{
  "num_hidden_layers": 23,
  "num_key_value_heads": 4,
  "intermediate_size": 704,
  "vocab_size": 8192,
  "qk_norm": false,
  "bias": "none",
  "parallel_block": true,
  "init_std_o": 0.00369,
  "batch_tokens": 131072
}
Each number is 128 + 32 x the weight over its row's rms, rounded and kept within 0 to 255. Layers, rows and columns count from 0. Numbers have three digits each. The size before them is the row's rms in percent of the matrix's.

# o: layer 19 attention output (transposed), 256x256, rms 0.0744, rows 161-196, columns 0-63
# v: layer 19 attention value, 256x256, rms 0.0667, rows 162-197, columns 0-63
# q: layer 19 attention query, 256x256, rms 0.0462, rows 192-255, columns 0-63
# k: layer 19 attention key, 256x256, rms 0.0479, rows 192-255, columns 0-63
o161 112:180155160082107171112116171140167120081115166120115143108090121143189100121145124140150143169171128133121094113168079094210160134147135162150134130128132133090109099123113158147165093135168081
v162 081:173147123182117158144138166085107143076131101092146092169135126132209139122125146182165119107138123076089079145191176125085108078134100153141096167084080117152185102138150138190094150129141066
o162 099:067117110123127147121155122140151122136138146142131134166123162128154119112112157107069131131180135178063183086093168189109171125144127161195157129165154148129107111128140098082142151185120091
v163 093:098150122143143147171140131104085133096155106162145186104111115194172107158129117169073077130159189163121094186046143118135074109168161084106111087117179086088175150069148079128155127134111132
o163 104:053108145111097089097161161128110153118155072124118134125128102153061102119121126097114143108091092150088160078095085193180145131156102120105130128153111183167181106165124135139087100131064163
v164 094:083146177140110169183148133152153103144084127109124074142176160126125131158089117102122146124121154101133154137154113146118190150107136239141098123194112149155162092129121133123153105136159119
o164 109:150087141138157148109138149134131105177100102114163090079074148141160110182140113196157093194105076125088144090139103118126082149129079160118111111163140144130148081093122095122060098178157063
v165 082:151143137138087112075131148119161094135159167123099107154101121124074208125103117154120146129102220149107145137074150129179013119176149168132121153140204107133126093156129130107110098065080147
o165 095:133139176125166141142101100171128140145154163133152136142155080161103099144146147090186113095156145129154123209109126142162140131161106142149086103111121164109132129154149120102171100097120140
v166 086:083122131169109156222117161123194194086113162155163153063067178151150148104136133072134124180093109137163136064149145154153137164132140145140113128111171143154143106095067144139186058183102065
o166 096:131102127091071116123083201086099175182157099115196109109171129141201164162139088130094146127107100136154166132137075109141088159113129114116115080159148139115068142084144170113072124100113160
v167 083:105117088075154055107115115168132138127129125124176141052173119051132142141169146063126116084215084115108133109131076122128146152153096150146105109144157134082124159147148136117175099112169118
o167 085:118128076132129139160069048174139137154152143135106112148160195145121097092081108108107117099124126092166126154174127108117097125132129119149111155094139081113142146166155124118130173135162074
v168 076:117168107169070123139120117111154119143145165176097118191048066166093115145086125163109096177112107076093150140099151147059134140138187188096132136066083101151132118167162122117102168118109180
o168 087:069139144108116137096154188138182120064117175121126145122149098154106192117160107157151144185084096141073124112152138145146172164103114160111130154156189224052111084078150134141174097166101171
v169 079:108081152142157168131077148173098122090075137092142170112152197109139182157151159132139165107059123094164111065155115148125138149126074079130173118154110160128100160121159217122141114194138143
o169 083:127121128165134146137148143129099160132122080131091141128119152088151132121105111117129121124142127118148092169125112074163101082163116122124098131077093067151127150092111184132107145121169173
v170 085:112159148184133171129103162129073062116063151154080095142129142170150098135125121132146155150084100141111104147077122156195093081139180112099104104145158085165149115125083138137114166102156143
o170 098:144134087115176127058118097054073149126102106114122100130131148141127115162136097134129119119128157109046174060060112184115080180133081163129149122122135114138057127154096085135131053106082168
v171 086:159124138141123176111115182116043166101143146131198133067142115031145146168136143135051122147105171111154150122136116078197129114183145128116140139153178155069156139133102153105167115144146166
o171 093:137042100119107122149126167139131144136175092138137142148110097124127089133162089133147112092080152069181098182106135160168124123120125147041153105129123164077159193138092108107073109158074135
v172 089:135126085152148100152129145075128150108167188146178191141106135121140097109115093133234165133130111081143144041184116119106144096134104095120170116122033118125163133133092144117121110168142146
o172 102:109101142129111064114109108186138113142108180137157133128088149124162115138152111152134126161181059196093117131180106081126107099108167136131154076149127159088099167075124139150122113115192101
v173 081:098116182123142170178178165149110151166130099200154182078107128130161160106197143082119158147063064155189143120142160119152147098097154106115080127128125121110217158083168129152171105145134109
o173 093:138114123084138155109072166133128143156154117128106095123154130058127136117124101093034102115104144130123161189117147112158075142092188096086139060144139119125140132119140113102076116100077119
v174 094:140097068109139101138102129175092122127064141143072053159154143079101157154115149081200124126169156117174125107193161125126170179114101150155136104073125133122137111149093137136095136111122093
o174 104:164134096128200144133159070135123127133122145155075128162138158144244105139114138130147106146154130121145157115151088103154104152128137116158130155149126119125122144124084138122115179098184086
v175 082:099134114180106120124125144136124126162139179120151045120083164183133149086113160124169118126154119112131046144168085194117183146143137156131133116080133154111037072136134126138166127115124147
o175 090:161181086140169074143094118163075149159151123091107151115126136112184146136148162136159106152201175155174156101159124084109104120085122121130089168117132073121105119114120146110144135096143128
v176 090:135074097098122108128065132133138144122126118114119168103169068102114107152086116115106053084173077080183147141091149175137216155113117105144112120106103155104136096138135170105117165094107171
o176 104:147144157149095123132105139150127166176142119181093126187117139174126139096112137117149087113076138127152136107189109119058084125116159110190161178107154138151172116147129121125179127113159143
v177 081:110112179097098098114124152162074202163151136191106154213158079100186109068138159142160161168131074124148117110194143160122116053094148109079137115131069142122187141105134148115084146128191092
o177 088:123122108113148134171138082153155105105104131149114114162099129064122157118097129105095135144168144091088126158144121109120124159146165141148082101089109117133084142140144131117144112093132098
v178 089:135127132133102063115085111148099083092127176068151129088171121102153211171099143149129140134158189095132105157127087192148146135116090117156117123054181121103077145168128156072167174101170203
o178 106:141135108117175133124172123126108116116115081144115118131114139119117118112134096108154117173117130081137131115142125102178072045115118138122135172133140153145160161128113162120125177148176109
v179 082:075119133136142086131098119145106166083126132110149164133206090126141128127125158169122137059110142128185055163103188172104176100178057128108123157143066146167161129114057124164106135159108175
o179 085:179182095138143137174132101137094126187140084170156101146086109105151139116117148142163126129145157168135068093124142065119120127183155090135063164129119069125197154090131140100099122127195126
v180 086:098121138195089108136136159095145122145159151172152208133100088097154115123102133055164129164128122121220143169181114110152124092136148111076129158109133115140097140093081144206137069101065141
o180 102:096120133077132100132091107134152134161197150126148095133139090090178107151127134144176140122117147149129147154140129154102116096162205114144122088136152165148113189133170151198135104102138121
v181 081:117152094040149118154121120107139149142112087133095133117128183067151160124139091154128105122139173196181175122146121143156136106059145130165164205115170123082129135129115088152134124118144086
o181 094:093092120132145126078185141134074115070099172136136125130121149129158092177118151095107101105111135095162124137112149111142118138173153095112142087134096078223138128165108123134094163150102108
v182 086:133099115190138153086138160168148147139081178123163139171136153154118096123135199086167073179119111077108046092130128119120169110130129134087125142166146101134096189072046144105145105124135115
o182 099:213181103132174096168090186084090162112173097105108157131087118119190113177196140169132145134182126101139121144145102120113150091086113050146143137137080097154088128135065103163125083175087188
v183 086:139093156098146130159168144130140106123096093177140131108160165096183202123155124107167132124110082152138110134136169153118049144104168078157146155180163103111135125153138096131116102103169099
o183 109:101111106176149117120140115131133133131127120121121166077136141101063103148130163049135115092120115134117163150107141146140115187098034191135068121095052140135141082145135133093169143147109180
v184 084:164101103160145170178159112114165144115117058162130129182155135133152134135129110137138108128129128113191151107139173174140186109178120132134108147173034132111145108113152155134161167162074097
o184 096:157093134101112128083123168122126132166110115166123114173127089156130182189158115168083082104123161156133128123138109092153198128133140067159134098143177124122141154129129082119102160119159103
v185 087:132115065144165169139114169147117082162064095116110190126116102084190128186143091191084120177052156171102131111122136174146109099081164139172113156120168132187145172130149090172129096146160107
o185 091:137093103104125152095151232079123095120098077092092085161117084129103118152169134156088112128072115108111099121072095144131126119128113171125148136212143153120114151145107158130044090097122114
v186 089:175189102094112152105143167043123112112105120157055125147110176158119137177124171178128128148134124109132086119159121156103122029118075109134111077112106140127125151114102137179137124137177084
o186 103:138093071101135184128136142097109147085107128113090127118078147090121157101119073151101100096169126135095145120177115127160119142125063143101082167124086074070131148167078144205142137149140092
v187 092:162152138139133164091115175149163053137061161102073093132131112114139103138149152174185087149138131096116113189150090159110075091150092133121121098132115112150076123166172181060132170112176174
o187 109:158113140100158200104153137137138123071098110100042152084123103085137156111132080125126139129133121118111147115156184154175127102087077157115136134121131127126122135146107128125139084119158072
v188 094:121106128181135127187099129126123111196121140109150187082122094153120127153097094103112081076138154137181081126068144168150102066163106098126099095147186119128102148094097087158152127182073156
o188 113:115092113157152089105116131119092123192185091152119130137143081120127081163151120127119130096074127159103145101119116152071105052123116083132116145091093151185202085150135122100105090111106158
v189 080:139100129122117073102107112156120063145074121138088078149093081162055158147113097147087075098102171088160145107083167139073081198112091145139108059131150110136131081115088132109092180124132141
o189 085:162151114183193122111109102104131127117094146100108141134145095117102176128155136144152107126176122112070137088173074166142129141089094133128076175090063166107103105171125150118178151108188198
v190 083:098107110199112166137115123104100133110127191070047091128122142212119136123132120096073083141126171150115110134093155123105060118175173125134114127123129114164129122120140093116196168133156119
o190 095:065133136114110154126168144115120088135173142102154144120162064149101141114118075217153173118123121141140187129095148147114131150140126104071130146155125131127128100159127109170100127160094104
v191 080:141133102153114116106100172124167033167109147146082118147102126103091079132144134148088109149125139091119166128078158123123124184115128192146138110167154095119142116177114148071139078104117118
o191 092:158140163095124185090105140137139157113119113061108103131141093136158095135149114184175118140139126085110156121157078196131117149095071131168130110148128163178113106205120095151083116122164130
q192 064:155188153172082084130160137153130107132108104098186164083106152078107139146158123156104143132128121115131182153097122122145175182132077173130096131151171100184128091136151196165124121078112127
k192 056:087096074089090104152172076120132138157119138110074067207104143101055124172126124158145137172114108130119101106139164083069131130121185166135138171131125188135086113141150103102105102206145149
q193 075:111221134125057131077159084120105140100137111153140130163121163095087089136167196108111137110066113084105110115079114132118180119138112139115129103127154162153112137110084107127147091148098140
k193 065:150170125128205157175049123121134148120136201152120131103178082165207121204152133103080104160138146140145122176153152156165130118112037076116067099055121122117132129130189108117069086114091095
q194 072:137144112161150107173082068097141145155178154098180094133144163132149087126159174138084103187076165067104123137119108085161149195128134154177115126118168169154136121136167135175104146128167133
k194 057:150109129085122090140129143163144174158137061193141138088122120172079118134123156085122167153149081138174098132132123098113153106118168142103115103049078093101101147145114119079161111160141185
q195 058:104193143122114069156211087093107082111120130113084151234123097138141145097150099092115117116094095082111126128127078111142172105078147134208137115157080086113080148168127109210155132144091142
k195 060:109156072097154180177088125128094143120134121121117117140158067131113096156154177135157079174130140130144114205081137204132100098097040100124156124107115124091139153113112059109122117077122103
q196 069:133062129089179153104127217154118094128127163145089146140124137121148156191112062146185088187176178168096114141120087081107111116114091102129129136132158124107177150102173109094077109102160135
k196 066:078122130146065105087165129105155063184141113117124174102129156103110143071141093137128161136134127159148089079130170134078163158106145117075153187208132174117136097161107087185094103165128204
q197 064:184144139184129134116178141150071111100103150139153127113101090142128134177139160142132110075142126089152175177150143143093097158128089094113118131075118116217102128106149101130186101100071166
k197 060:138130091064107088104159075140096138147149143113127080137144151120133160136095119133155128143157109108117150147151083117096156001111171125128145191122134138114110107159171059108082148162080136
q198 067:094181165105154168141156091070117093137133084130161178128115110144126080104170191117096183130101114147151137127100168163085177083109162132166078099197112149122085171157077130137148110172092107
k198 070:179138129119113152177099101155095098101124147087121085131180060153076094159180160117131118075125140139145138165113121142186117139165030086132145095134120184114175116137120104123133105116123104
q199 067:169106122090137140128126181128077144121162122114082171046182086100153186165096130100186170104192182136165117167073143126139106125159122092096138136120110135114172122101093122111135158159117137
k199 063:060123113152101121091143132110113118113203149125135163162072186132132136054176091125132143122151113088152117122098103114063178156123112201123161119175178129182146113092172118128140148119139109
q200 066:082124169185085102149137117122123107110073110085166133212078114142088169064145115159093084128148136080096165159104070150158170146118085192136124097119101120140121117134147147150153106158081150
k200 069:147165065135112084160147098117125113097079132173096118133158145105127096191118109123123075106088150158078190138149154130124085041163169127136131102114136151079126141178115107135079119085217104
q201 064:211175112070107144118055087137106175085111071086166115093160123185095120071160145125105113129148134195119120146128108125145109133173106152128125128157132081124137116110062179126121131135114142
k201 071:104100125141110135114100198135086152094131133176220147132135108173120115136123127142144133120093096061157127097162135125130157117168088146158099078080062174131142107106081125169163118113141155
q202 061:085122062084139146112120113152129072149135149164097143152215161093122140148066153125108161092160124159202139100113164142105105149134206064094131108106147154057149147159126096131126134125146069
k202 076:116109104135140155088140166119121191126165091123134199142139162096144187080184127088150138166151061091175148116144094131080095135110132122119134171128059111144129182081163123082120129181091146
q203 072:107039146093143165161102153149172136155163196100107117128124182100119144085128096109070139161121135105071141141124020120200154119150145109080192109162130104150112120116130117163133103128157138
k203 060:111132106177096136135138097181140102144088123115141091116118081140151073134132133143130149126081128189121107087190199140106108184112179138053116153182157122060076169148054100108155118125214129
q204 076:116123135150125133180075195154142093152129117136171107124078145177162166136131118130084114085140152117114155201136076144114127147128122156151142097102173113129118134123140118116146078108110202
k204 083:200121138094152079102185053120093158128094126130104100118100105127146078167135134142106106177100125123070149125128181157142093109133175128140082135067116137083086117149108073117143130105163029
q205 070:212176140143129044163094115117146155137142097181187086175134136133151131160113151133157128103147141127182120192141111112125120111148097121154152102123096095152076124131127156126145142136097124
k205 069:108096110127121115104165137125125085156139196119140138130195106156125116168119130132123077120083161096155146168164115111105094160091067175149143149120168072095142184163134186138159140098114110
q206 076:117085119076126178140109105149117159094211129142137133070185130105172104105128105114118145121111135176136076144192125137207128104157204098087127093164150126115087145122124087111114136146141102
k206 083:095097130126112146133134131160171150201182190079093122139123106100149182055108131106145172113163104150198109087172086131079121164138179094091154181150140082101100154089099143087102156196123167
q207 075:111104109169083089104028170204151118155173179097118079180146128127159169147118160144142101127056180103119143166094092139164085151121090096137186191111165141176144075171165126120202129154123184
k207 069:108145121165134166123134096130151149122121093189111148111117093161117079211145122095130131166127152173106150145147105144134134105107152112119091073072146113123114224141138095138103111168116121
q208 083:122096115157095109110138187150151116136122053154188118174151107112132140153146152147142131078118186129126138155137110146173149114126083128166120080158118115100147131141095152133122065113081129
k208 092:152130138126070075123115133075102091082119089176111106146074142155142089171113108088081073152126138115098171135109168110126160076160154160152133077072101160115137122173149064140141137147144102
q209 081:152134086147079049111141055120112134112075075093184109126082139182137135127140119171083116113080091134120103154159121132060148186128102190100102087095077160114091181071137111074141139082094069
k209 078:129035180099139174088137108168131173130111087135141127147136137162171127122118116098165160170135147096105120142122143148133195127094163107186126133107095124105147157128162104107164160166106095
q210 091:183154130167146101201197129086091104072081116130103093122082179109115071120061134113117160134147152095118118119116165067141164096122167188120092055129113082168077112109136165171095159105120111
k210 084:145136147096162123131083149142165114101189146123182092130147151142134153084122174113099048093122055118187205147160075109119127171123164134158150163170141082114096142144102144043112141147145195
q211 078:120113109143110184157123082127096173166190143185161111115140144104093129134124151103064125138055158153151076114162166109140165104145184067124140089169180077081119150133143109118070146099115062
k211 091:085129139145128148103086155149128139119120104136177092149188113109126157091219137112171160094174138142220067119142050149142132185085129098100142107169125151219135151128109088095088188158100143
q212 086:184121106125128115105163127143091170109105096184110116152084175129173104132144102137143126112120131156181120138151139142064147112109125152089059093164062096114148158030135136147157145157110104
k212 087:084131098125120141126115131128173164132180112098085186137168129138132153088058102116147160131131143123069134133140164128136144124086144126124109150136088098119125096116145143131169089106217187
q213 075:133104114158142132169102104157149167143184108105082128145121158108155157100141145121097142156089094173126066165110145137131081047134148140093107174118154160141147155128136100103167153169146112
k213 075:072157133125072173148149158135175102168133090101089117073124096144135145109068094138176199081095141164118146112115127157141087142135128138073071129124129111161170127088169181106154133109197197
q214 073:148175087139125109143195131130111169150081107180105160113114125161123081134136168124124103131134083128101060126095165127075174128140068180156092076091082130132116135092127140182179094166105125
k214 083:144099109092120150072064101131109190162154097070108169119147136159156143103124125067134127118148101128154151116169135139104123137157135104125152114112087077077111129099113106173135116121148152
q215 080:182113140098092138133092129109139137096150081145113126110148091159068080159124123121148102138127110137136085126134177103141090098173151088140078143106104193062146159114079102144104147115150097
k215 070:098094085117137152078086152168115173185170119148132146108173125132144161083133143123149105116178099135161110108134146107117085186093118097100085143185044054098158150103138132114113156169079115
q216 077:104163144132143173165114138164168108070154214119062185119128128105177183169123149133136172145130138120130157119119142156143102162082145103139153122165139090174082079136161130078162140146125193
k216 081:141147106164087042125101115106097079100098133143097038142110120140150113198153095088097096144100141089037146171113122129125148128148054172134149134058143170107115114157057126112113137077184146
q217 088:117137181118118101138155126138117122111119167051123149124162130125150120085154127166173130139152126098088137092146150146122152164093127097167192141176144198162107104150244130103130111131102110
k217 079:124122138134052085107149156105148089084127104139093101111077153090127134130062125138101133102132092130139156141057138131138114084099126090090159107149166165129105098114154134177160120115140108
q218 082:192142109132135118158103145166075103148135074132110099168132191145109096123079147088083135153081108095086071150098139119155163048125097191116076058100098097126133155097119129142143131118090111
k218 102:081116083083140124097131122166154145120135149064165163100213100108128139106160126139182119098175173158186121093198087136086069154144170147104154162153155146145109139108110122153101104151208224
q219 101:109129127092151102116166088151093189174174149141093094151103167103115129132124174103093170184090089092104093117131101148064182130123151146156154067158124119142124176142169109157157148127095045
k219 087:103164095099112143104156138109153119118161191133160124110188100103127143096140143097111154048133127091172092132176110167143114150138086100128148127200111133130127167126111107128102137130120123
q220 084:199129143087135125119114100142053157085139129205138071123095153131165091178112114150074128113066169148157088098134132098093159088157144186105092085160091156078117164051068143149119108083133086
k220 112:088123122140146182105108135165156191180176124095153123122177124129134149083158150130180147086177137152187069070173107102134152143075143101111122113156137101112144169091079112097088118161116126
q221 077:176180083102117192122164129052172133113152102076102161094104206125142092111103138150071124148109108113138125126091164120128200074144159094129092101143122121150099164094075150174128125126088077
k221 074:120155071147088163061123148130129128173149158135159144149239055148140122047173118101155123137168096154133127095193132095122077124084189089143132103191177147114099171094113078143141121161130047
q222 085:076197120120055175099203133100141117116090134075142164173079108095150150124124126154089121144128117108152172101174102118119138178134145121123139167169111173173102093127146149148125128163119091
k222 091:169097171119180114122186087090080147130140094131127124096225181132168124089132094076099135164117098151117072135084165110147141095169199066124108080134083180049112152150103138127098066102181049
q223 090:123116145138079171182079117162171101157100118123116161079123105096157101143139128112214176134135172125172117156183145133107076131139182072132124156115141109081165126168093115116113140162180125
k223 078:159184153219115148158184094081112173100130142161107149123074163080162135149163096118189117135103152117138173151134193136156102190135124128125094096150133074131105135162108117085056120162102161
q224 079:113130144086086087105135126187137089115073182130134171179167103145107201105168133097141125154136125131131158147111098140147079203089118119136132147115161191088118162089122126051122131129118126
k224 103:153096106120182089144123112133137091054149118110122110158090116115122092114107101079095094157062125088060170119106166078171177124085087102172094136100166159117138124124148111121139102114114107
q225 093:105138117148169119155115192126117128145123131152187102131161089130107131184111171141124101119166187071132152165151117113117096146147159131156148131118129105135071104163164160143142119132121164
k225 074:149177151173109096101132096140164125112093115164160189115098094142142134177152122166137063115129099112115165136124118185138065118154126125154137155096128103135074126125099135101167152118094126
q226 100:125159121114100110131072095130182154216105151136149120116111194123173148097095117147080156163104117096112114144161168158058116154104168083119174115107131129093065150131137142080177083081101125
k226 086:126132105112170125084215177181119086171150163157071188122161138128163122122142129132117165097164143113139113104117159141090094114167165126177113126147162094072142152168104060128087090095133101
q227 079:130166132127126122175106085082111116097116134075140190104079143159156118160099114139148123119131171081114136105133194080095131070141102116147143167113100174142145161193074086213140069141151113
k227 092:156156137091161087077063113154125145158110154156137153072100119102184122143133146083123126142107132175140114177181103130089116097135106127123152149141191125136072150143089108068134088085147108
q228 090:109202119133148115136147041146188131091089151173159155117133162122095118115152150130123106141147153147120101126128113155075120138129158165134170082121148080106159157129174138171089161141104116
k228 085:152128129127144115117155116112144144134156109158135129130204146116117117068185105101162162124157106194179113114150135154122135139119186052107136167098082143097126082111177122179129166164136056
q229 096:137156092164116114132089155118145130168148126132165125079095172101112159154116190135135172085082120145153101115124178048109148166143189104151098095133166061078151140096120112165063105144186127
k229 094:081200151161150134141127114115183112140136126137221116083168176125105100127165164133175135148113163137162084101147123155174100142103131100135125101121128159150167109135114105126069143150143156
q230 085:123188123095110132136171116103100158178090110096142125156129144127112117061150115096151134168131118150133102129094147087152191133143105120089053212121100185095145171095068135098187112158139132
k230 128:134111137090104185064142129143102137178155076103084153106171157104125130098124118140189185097153140177142109118161140153090129165155185089133107144150084119115081120157099136153095120163119086
q231 121:163161076074113156120201110114088111118127112155153200112120120145146072095147138131144112142108145155134083118146162095181206083142107088123052156127107160093108164079099107086084120163116083
k231 085:136095098116194131143174109172100140134145128171105148133162128104138121026149148114094072086149098169106143158129125099156159076134097132097127118137164180072161161137129101140115120137115026
q232 088:126134059099112121090110159165118141130136125124159135114122150095134162107095121188149145164148112180152108145187126108130111118133155124112098167134079091070105104076146130160167132104189111
k232 091:111153164130150145138052084082187101160130128092114126138082116057197163106129152120131137101103149114129178103131167153091063142139152129106086119127124154080132120095074159114160083120170167
q233 103:085133110112085150111139137140124088090153094115165103071171128165133116212183140201128149160114157124147107126164143092157144088129132097177072112114180136113156161136151125072095154145168055
k233 102:162126129139124180093133128165133153104177118159077143076152143136143108099102140165162146148115137143146133153131143102153113114097173110139120134127166088119113179191180123114127112148089108
q234 110:124106118119170099121092138060105144095151126119156118118134173071113112083184149083100194146096124121171127179071179132104115143097176085090135074151163132050102144116089172112098129096091154
k234 098:127137113150147120168113114130173176088069128142123120072132145087153095142152108135150154113129136143192099188138148127156182079154109132103092111123088159055184139109131175165116115143111104
q235 105:080113171083112157063127148113135087166111172120142085133155112191146122134083189144144093131118099126107142080149081164108079148129157132149192188102162142130083071207098126071145130134143148
k235 118:141096148064097117117106141133110098118161152077121134138155145080126142135112135111080089096109142117127139191080118138171075118162181102132150107095187157164160106198138119170134142116112038
q236 111:143143150099176115177204065123155074072162123174147156148141105136172106158132114122161117145139151139099159165136167083132145085131128109142141134145122166129110144093153133139139167152102148
k236 107:177144143156113099120181095090169108105083127079141182106147127132159123181113090173161127170158150145132100103110139132112142144152152138166125163183058125136102152068133162151114166164174206
q237 105:118138197142117113088141106149158125112108101132133159102103101135091155112146078147092099123092069076057182088142115103192207124153063164069117075101145127099137079185097089143134054160108123
k237 103:120130151129076150136166098088161104058157086066160163133087072177126130106171109127123121155095130140098116059094136144174168082151160134118072094118060209088111074094080024115121056181100117
q238 100:195196137116086113144094136148136138165108147153141167094173125111119111124154142060131150068231146107101141146122159091131139163073181107114152141091134062136145116152079108175064116109124116
k238 100:206168111104096119089107118099150148149138118154099139126157176113161079127139101090113136075161144159164085161133179106064147157167156052139112120135093172148122078118099114121069181115110082
q239 095:119132105142077071111130150077114138084194093209147173092136124099145131093151146135158191089147181117081154121079159103147105131192099159108076096171109150111155112075118112135131135139185146
k239 103:120084106105211083107096147123122160080153096175107124088129103093186159099134106056171153127185109131065161162140162108119128142094140113142096133108116146095173112126136123148088116107196084
q240 106:139152109153107128146172093116102183117203103099106115152153138056129117136108182086097163086129077130131087139148182193111082141133156096106181140149089137104073160080108081123169107197072138
k240 098:118110118107136162111094139087070085079163118108096130144134129146141173029131186125100078099114064156148143158131169160089136168099132138112182106160110100087117154166107109146130137092120115
q241 106:178151137136114130152095163188124124106101143124145151085106085091121166169120098156189079142138160139124145142134143084177093193141118119146093160075127155107138124169053131106158155100183199
k241 104:232164149117049117113099163145124133092113219144145147156132144145156130133132136115128109120180141078107186168117173111152150145124113155165120095119166131153131079151122110094155108099074148
q242 111:165078111153098104121129084132102135194125090129112125119197164132126129095141161114091148105146133178197121122118113100127168121157139100121131075139071110125126113124134163094092096087095099
k242 111:181102091148135078159104082098076195145167116140094086123155144103147144101180141146144084111151122149174121152123146167115103129121107143109173070102106111125145118183090119172109128115112145
q243 106:063182170099145089139166110149158138064133166170126162111086118113104139132121140169218148124189134125146112150182139097074152143090112164091094109130064109128149158077178172180133121120191102
k243 109:104134161102199155134167106154158115090091118155135126125092151120092102146161119175199128148144172148108139135121119131116125133182084169129113073116095142168134162101173178214124168110183164
q244 110:083195119195116107103205174079113125114153139112122160128099123151115117148042186190129083104126101149161129056102176140116137120164078102144110111165117096146116087085125123160148212115152179
k244 105:144142146155150208091165150109137127151112137105132165120152114173101137207182146125207101169168121174168111091134158130115135127133105070185103162186129044101169078127137107106094157164136168
q245 108:051147110091116136142159109145103115109129190121182142047133085120138117179126118172120140117132125186128163065146077087129152125112101144100132177182135200129122109116180113129170142186144102
k245 109:076077150100163144074163128105097082051125096127117144123110112097124075132104191137112099120091122187104180079167093088130141100139082171169142128147138155169160103186167099098142087182129066
q246 105:169090089091131074131083127085061116177147115136122140094157127140100092139070149104107041101121087176157132106124127108148155111140139139089075070160155110141120131119076117166123091050131088
k246 110:123126116070139108127122169086116085124130100155142087134078119151099139081129113159099153131088049119188143155130150147222119137106092122146097098164132115121144145163170067056148163137106118
q247 114:038127143108142174151112146134141089104121100120172150126155109148130191141127127092110182168148152099157121146128105092149081129145131144133119143133103089118140167089064199198076134108172201
k247 108:095148121142119177107139173183150100076126080124172145116130100162155123150134123116136234194159184100125117118154138131129117133197160131153105133112083105134133161124130255154127113108101155
q248 111:096127133067098186139168162075096113146170152154090138141116151159085151062137193089080058150084115133164113090123107091136126119107108154183137177144161123117131128139131136135143085108107155
k248 110:120152082146105122147120175117142176156131135137127134092123130180066159116130150105122015115155099105167155087113166082123118134109134128136149153131159120188116090143019193118116108105086199
q249 098:181127167102093180090138123128125102124125132091153156139167168070142160072100151108143078137081154164095117156139160131093134163106120147098091136119103166101157144124153101071104154109136108
k249 108:159069107185101147132165110171167096144152089118160103124096164114140093069097170163072107096137097122140074134120196158139144078087081108100094144117137121094064150139118152134143144116118137
q250 098:129151141102168111119147101103081161135110129115090128152116114090112126102125175097213161105173138136114117138130181093091134105151105131111072140139084101169127204096151110120112142103175137
k250 102:091141167133152120149135138137106186136081118153093111121117139084128081134209100105196112146113159112096187098126159113115148127121056132104060102147098100112138161043106152078100130145152092
q251 111:134130110144109132130168107133122064165124145124084116132129169181123156138085113147150139152168150175100083142173130113070113117180140200142137108129126075102084133115168144136144139173190111
k251 107:120083107221080086143168058124131101113146196089126109078172107170100085160103129148120144128110144174086155104102152167124136099166164153167144137114132093118103140156222107133130189118167137
q252 106:113116118104126173037109143186143153146091133129186179102108164150093119166139117074107123096085193153075123100070129164155135157172165176087176077127091125138175132189102142086201107150107071
k252 105:173123124143110128073059097176147173147093148114098114113130201163110153115098133111104142078099112080140182113069111129208156098134175191107178110139128105100121070175093109096154111122120156
q253 106:114137176119115160115099171172163079145146125062147157129168085142169154152159132162190120116179172138133128154155045165147125149144151120173156162146113187129100115146167156133126080113154177
k253 112:175065169114118111101094102106109098086176111163071160113145077130182092203080132124137079168201126111091151148112122138153118089164175154154164123100118136136102088148142099173158145130104133
q254 124:102081073123104104122075158165150119165127148137186132140075134139130135062125173086065110091062065141142160164131040109149102087109113098088144115157175158128142150118145135097146113126114097
k254 121:085101126138107147111068125143204133163114091139124086130126126162152089094114151072118127103105099111134126166112099155100084092088113096113148123135150142123123161132107146069124114148100152
q255 105:103131094119137166125135128161101112101094135113148131135136134085099126087056191205093089159178223133110118105113130085121086100151175160135107163175150088070164098106101166152172137141177203
k255 103:102086045121135173135109182140118051150129165101127091105162128127148162181095189119137133103172165123103151072125119104138078145142153117134140128129141112064157099110130170148110116124186150
v192 113:162163092141179109114126152118125100103169123081121092156124148097122150081083154170101150182109149161075181111154162133111154158137107170177112181136063099125132162094137124177155092148133118
o192 120:081125130114149166098113095098147139121112097115187172159063144112115179126125141154137142143201133141094151137172106130190171206152059178097113169096085108096096098097050087187167090126124149
v193 109:179120144121132078147133111092206104173126114109120100142096119052075170137139153124126126121128123164081110191159105119133107067119097078107139151211167167072102188125134103118092150142172145
o193 118:033081193121094094167065131115182119130127113124079097136127137113106149162146140169144081155136126114120056178105104151099089072125098154144135204100129118110159117181099082073154137106111150
v194 112:165127118091164119092073131138108170132173108099140129157073141081165150127117172174088089171133207142157087141108122169103061137108179108177124212086127155124130143141136142081166139131149214
o194 117:140177107142120081107123135170135127114133083141118131133105133125089151187127138128109109149136136122078084148141170126180184121104086153123046178148116137023096147082133093091115151132104115
v195 114:147161114118074128131205114149148142152108162117131161139096140141088153142085110148149144094076087110109077165131100176189153130112143170092129137177085129139096143139111158208157066085175165
o195 121:102157164121147116149146105146120098151207090095101159140087098076135140144119125101196179129153131133140113188151177109084092131128142139128125169131114140100133113082174160101163170126152189
v196 103:125137124173095056116126091114142170079142164136132115145080112127101107178132136111083108106084107114121084124123117138150141069157118173114170040161093162143148106140119111161124130124150127
o196 100:150113102089120080143088117097148104135199130139119142116142089087180058099147133164107115128066143113129162153145134126116074075116134106119157104130119163154167132142154135097134177146150189
v197 112:133160087150071088101124105100118141108127090159099078067188130183111130113113131138055126140117061119094166138174150093112136119129110033115123115068143119006069140143131070113164155099167115